Part of a small language model's weights: width 640, 1730M tokens.
Each number is 128 + 32 x the weight over its row's rms, rounded and kept within 0 to 255. Layers, rows and columns count from 0. Numbers have three digits each. The size before them is the row's rms in percent of the matrix's.

# layer 9 attention output, 640x640, rms 0.0462, rows 472-514, columns 256-319
098:174088072121134162191098149101184132074171058197135195124119097150124146068139177156130138159124179140157105098152111206118126125160120174162128107083098102179144102167096137115138076158126141
097:087104206074159154184143136164128101167150158130080123127134136080090153118096157099080117125101171149049088160130139093108099074142123163073194146110122148133142155162154093176186108126157093
097:173132096165220102162102082118153081103186150096101113153065130096075093136144197198170108138133146159117085155080105089157132097180104175125071126159188109108100184133150181171097101137137133
095:145140101145157126088133095150148151102165101138106116145110136138134080129088098166118110138153174092116127160124089159112098166123167104119121157128118129119171121108126103126098145114086099
106:081116081045130110133117126110141146135106151112106127156104157108125201080115118163139121100161137129175101115142129164089124191193111160090137143106173128093154130113121147129134083114156074
101:123157149165145100128153188095086075127097128057159105138161110159150150134092112170093116128086141177073141149147111103168114092150131150118097146123055074173104085111132147112171085118144096
097:066134086107164159105156088150163151125193167162113088158100128105110138162155150124174119149158144124133112145107146124140141132076103124124116144159159139103115107139068083135177100167192116
102:099097083131129157070074158125137130134116124144103099105140123074109147062167116027134135112093081092119108147145133143124152175156152171148048170163139078122148161155168106112096129093121128
096:131095160131127166122206110145131099105174129086133171140162072144118135106184221154189164184166110171112090158132162097102130142097182087126060135119109114170145104181116145153085117154127097
098:145133139133146164144084128110154144175106133120157200097142138089119158150153093164106136139156121128118057172124107143114109105165136105111175089092126135098129130148175163176155170116158149
099:094077134090124144170110170150169115089169147157111094139144085118155101136102095128121116096178108188132172106138139117136056144132150150142095100090116106126131112106186095164111100074146176
093:126150132091101074117076107139206087121083150112139116116136134124121164088128111198107186112148181086107069150107136100143127137145127095167101154171137078129129160164115120126132111150147145
108:140179067126145120114172097060094078131141154138141088120152166210078148116125107150173101123087070141132174206126192103061135148133119125217097142176117111121096106112123125149144199172149151
097:219162114088100108137141129063138136169091112093112141123100132108147118163135169124119128149131062109175137146128097126126115130137114127086111109107169169082157159106110179109172109107116089
105:152148190109145094074173149092141090156115153073177126124152131111134174116092128120115119178138123129172097131120156158088196079146131090150085117059080104158090170153114104129126160105117186
109:184143128138168185101060179112160154172167104120119127125106151155114103117098125120199130067105144110151114139113190080104189098102170120090093080129129141168193076128081109151164123104140125
102:112155133183154126120101097151111162125092089082166130155184160170171179157154135078184116107094114204139103113133117088147133127115132151179142084058061095139085134128118127106150113123183106
100:106157215175148103154142132101154145152133128041090174098151170138139085119147154139110082106159037150100154151163141107131144147165076169129104153134075122110147109176085112148119142194143072
103:036135162102119194192096094101099108105145125154149099137156175113167108136099148126148179118104116127149194113099144090133132136158152201067135190113172106106070128119176063201121144161112179
098:130148099157083138093058120140107145133154101080128120083164141107086134113122120105118149121122153116137130116157149120174177121088153078157134110123096164140126082144161191094106129105120189
095:106092114151141126141116107183181128085137106168069099080092079149095215092080196145082151133146148147146189063158120108154169090127117144158120081174112123119160167049110173130179064119121125
101:083104153155112159093128159110218123074117147109124130102098102145143141185123136088113137178072133130081146128050090162156146073125079095169122085111097101145105136126151154046114109089157129
102:129090082110129174133168114148110166188115107107124129065108112146096154090115134186092116163136146099110158135082128073067130127198089106175122130142084123101131135084138047131119111105117167
097:151130163133115139140127119105085034133144132114131166104183070113095085156188111173123137121172173163151102117071153118195123124116140131186134083115074136177112088206158116156170126102153152
103:133087030093184208158135154078101128113101142127156082106131118111107124089185079123138084072097114161133139142153116119156098154110107088108118124128145170205110142082103170138129161120161215
098:162147092125123120097102108160153178127142062137125121128121144168121109167130103172126141166149141154103159131143126124168107094086108108086138100142191082132135143161115045101131110127122150
102:148115156180097117099119148118121130128148155041142059147081159099132117107163187123058125165065106175126073103132136142117128159131065106125098146099192146108140101173062150153153208132066106
102:169136153083188116100057120154132143109179154226166050173056129069180156146158109141110127199186132108106136148114136116172154107157142092108130127137158120056128122083079124106122136163128102
099:089155086149144108122121080087143166120071098089185169114145123170189135153068098121136124143123185147132105117150183118179143086131131132142151110106150147092196167192152111160144083151152128
093:077161116068144140146049155133106131117143143179165166077165055147136145125114173125142192133074135114132145142140164145131123173061188098194117142173106149112136133177105133118125135167133143
102:094111124114137176127192169142122082109153150134137080202142147104157142069188103150154141100107162110153116075180121158135168118094174118075140138151128133118130131164138146147150204130141110
095:167140117072099152162093144139128138128128127168091115157122154107144061093140113190128151146143171116118180153115138142110172109092063132117159086160152070126127128162191127148116089093134150
093:146099144141097131117130151175129137152106164081096063140103103129119108109128086095172144152099077124115063128136150117145124106158177116173089119167139123144121165114109163082112102119186147
104:104148099165113131127210113088124139150120097075148122128111140107068132170128077152162142114074136161097132149137154103121149122090167055135138120133126154136160103111136174147131066104198102
096:189202110150113140094133075143139063088139164113144114156089057176157100069112108170182129088100110155155184164108137112154145123144138101100095096111128178118146145140129148130176155164145114
098:131085121150073118094139114141187132122160091152161120089149107097128107165120193122078111114124109098109119120084095150067103116110106096045109059143100129067121125063156161129172147116167133
091:021143110113144129154156139123125113232115152162094134092133144156143144150153160125147136119166196104148097129150069124159131177150113124099098145077164169093113089148144130096140070168062102
103:152113091110149122169091122117097149121156151160150134103168121109160151162104079097133100191118095068164153129130096076123126116190194115130086098108110135041183211113118065157101089164122133
096:172116174120096094130162128160101117131085129109141089123163129164144147132117123184125117090174062108074117121172098112141097112147101086152148165206156125158185171131133174133131110123118057
093:115154096122158100160077057059126150136138138117119136130082184048134153172076137103100103150157158120192070135179089163142053138168131114186140135108123141148112096096132148090155141134125159
107:164141144203137106113121049072134107194085164152158164107139069159113150159111067117112114168121102090124124081127151094208119093152126088093161133130135045142146103114146142095162182106100149
102:091093148108131148140116100073161111132132139075092142151130101182159050140121148105113113131131128100102176178103095137173116132167093138132155137159156120146123111215174125083144149175080116
097:046145151168107079110087138073090135096090110167158127138116154089100147096119127163132124165128123102137139142117071126136170129067065102165143069120108158184119133105162154145077078159134067